config.toml
n_layer = 10
d_model = 64
n_head = 1
n_kv_head = 1
head_dim = 64
d_mlp = 128
vocab_size = 2048
activation = "swiglu"
norm = "rmsnorm"
norm_place = "pre"
norm_eps = 1e-06
positions = "rope"
rope_base = 100000.0
rope_fraction = 1.0
qk_norm = false
attn_scale = 0.125
bias = "none"
tie_embeddings = false
parallel_block = false
init = "normal"
init_std_qkv = 0.0679
init_std_o = 0.0152
init_std_up = 0.0679
init_std_down = 0.0107
optimizer = "adamw"
lr = 0.00411
lr_mult_qkv = 0.4
lr_mult_o = 0.991
lr_mult_up = 0.703
beta1 = 0.95
beta2 = 0.95
lr_head = 0.00445
grad_clip = 1.0
warmup_steps = 322
schedule = "wsd"
decay_fraction = 0.3
decay_shape = "linear"
final_lr_fraction = 0.1
batch_tokens = [8192, 16384, 24576]
seq_len = 512
doc_mask = true
train_tokens = 102700000
steps = 7084
dataset = "wikipedia_en"
Each number is 128 + 24 x the weight over its row's rms, rounded and kept within 0 to 255. Layers, rows and columns count from 0. Numbers have three digits each. The size before them is the row's rms in percent of the matrix's.

# layer 3 attention key, 64x64, rms 0.14, rows 0-63, columns 0-31
117:126161110092104148124132134117120122168121108146136171119129067100146101102125109152168111142100
119:161155136107096152123138142113127127142132111178129184144129078127169112090128109149185101133131
085:101118069149134171076125109153139072119134167130134146139146099116155132131138117121114078106125
120:153121149078127153141116135110129128178126127117063138119141112106092117131126137139130167131124
077:114086070115140136135143153137123130143126089114162144108127113116151107136118150128082131081114
096:110108096145100139080143142146113104065144107163176154159097104112145123115131135138133092140140
100:119170140115144095161066105082138116182173153135099119118115143156131157112092124145132135151138
099:165122162123147116121157168126155167126146122158101111119141120098136140094137165180164131128158
099:200157163136123119157138060129137120138142131121119152118143136125088128130068073129138165109133
120:158115137109129140148144150102139154120118122135116109150129107070110121092133156169142144118161
080:133098137148141123153185099133139140117148139111146168081145143135100121158096087106109153118121
076:139148130135154121124130162155123112161172143124151154140089131120103144105147189140162148133118
075:129106115112110125124146138131154152096112133102129102073148130136122109144112039122115145125141
089:135141114109118137136122123090164173108100122096126112119155110157150146141095051108113118127126
100:104141131109123128119139123113119190161117143108084122143212091160082111105109133091130130138143
151:195168138139124119144122117128137112126110183120105125171125132155126143143123059102163148117111
069:109126132144120148116100137190130119159087124158116151110175154135127115124127136114156111122121
104:083102144148138079162095143149126122127127101165178140113140120081140132135136153169138118164111
088:139125153145098127160168135147098122105113123135113091088085167113117134138101148085136111084109
083:161129102104093153128153130131160139103146089117115169131132162092122127090127119119145091118153
097:120142130149143141121157125091126129128094164115118145164112143185147132141123080088110112077092
102:124142130134114146138146135111149142151150125108144157128145142143107098112079141111145127110155
090:102108136128123120145093163148157135119125148137133117138111145143155171129159058179143117151091
087:136125134089138146107124113143115122161156117131122129053139132128135141140125166146128144140141
089:115122154123109142109119099122105132123123114134128130119105126171133136122112110163148137143143
100:137105116107148151093148128131116105114106088160147132104121147151147125119173064186125121145105
086:169168142145106127156152123085135156094139101107162113144116164110128126136121072180161143117153
094:120094127094164158118137118147117121119115117130167110091116136156146129107186079131138117133106
093:100129106104145131108120160160101143139144108119140124113185099114127084113176111149112128172126
098:147132149177128098157158097136079099099124177129127142175101101093096161132121121124156121112118
087:108122133144163125131160135077117112124105166122166132137134107169140156125119092100130136156151
091:120153141145103137137119114078176125125112116128127147162134161110163117117077092148157134128138
111:171164152092119108138115140106142138151129152102057127136111162160103153159107115135137168117111
095:151165169098122114150131114131116168140114144104091097149099153154098135136114138132160178132144
141:158165160105091142128150164127149144146129133153123155156113105143157106085098124138192130135150
098:093134117113082094104090115118117149102136096148160121121092126145165111150118128147126107139130
095:120138073137121135073115125145108094072116113165154136141099094102158095127132122150136114144144
086:145151156129141128136171167134161099127185184162137124144114140123130141113110118138178120130127
099:142146150082143132180148123128156193165137121099078104103130148148103110124112146119116168112137
125:151201129137157087101088076115130094140116153128137115112122148120132158154141115164127130152123
127:132128155086126120101082143101100100091102131154094152148152107210145098108115103147138127128121
102:134195107116143102095098117104137110157158121145145103138093126118140125123122113145143125123086
131:087120098089150152084164188102112130099118104156120101139151101121155104116125114145113111152112
119:112166124125135137160118138095144138147095167083119124135138128165135115149105072096108130124146
118:084136125115140114088149185128111131130177105131145119117126096106093104120141173180154121185126
129:097084105110126152111141136128108124136147071176153110119094129093125124091129149154136122153132
103:131126129129107145117173137158151114154154112128112155082143134135149123117092165101142089116107
079:067118122123135107114143152125109149096108132128140122119113104154106105096170071142135121161133
110:117113109193149110109149144142110110113138120134158146126107154105146119094149098168134108140125
077:116158147147108120159129140085120143130151137115139140170118153149158123127093155092136117129177
091:141123132147140107115154122128141132084138144093122110152112126148120172167134132159103154117111
092:093128120192114105117106103125149104122100096132096104081089162136168141129187102143100122127137
083:153113110102111175094105164099132113116102116136139134160116094149167134149160093141138103113117
090:117118124152155132162159125099091122088159127100146124104116150121144109116133080177121124162169
106:085155105147128100116118161130110140111156137114148124163155093079106093132153140174127127180136
099:104137167107105140184118106151169180136144143131120111093151129097111150106116165100119163138140
095:178119166168125101163157114114128136090122103125151118135089155115087151122085109148163147112149
101:132106129120112152172170151129101105110148157122134133122120104153091106142149146117118130148128
081:107125096100160139137121172126133136105135128124160124150146076084125105146153116154088126176132
102:144123130153090112135157136143106112085126138122113149138123098043120147144113142138128121120151
095:169139127123097127132113121159141147137112062141073129138122157089103126124096182090121148085112
081:103142127158129099112120134160124139172133135102100110132142099126128108157143187097131131118128
091:138149152153117083120090098109152111147098125122124140176123128137143103162130145119140140112118
100:083146143161140112146117157099144150153128158147140126145141160192153107140093126126139125142083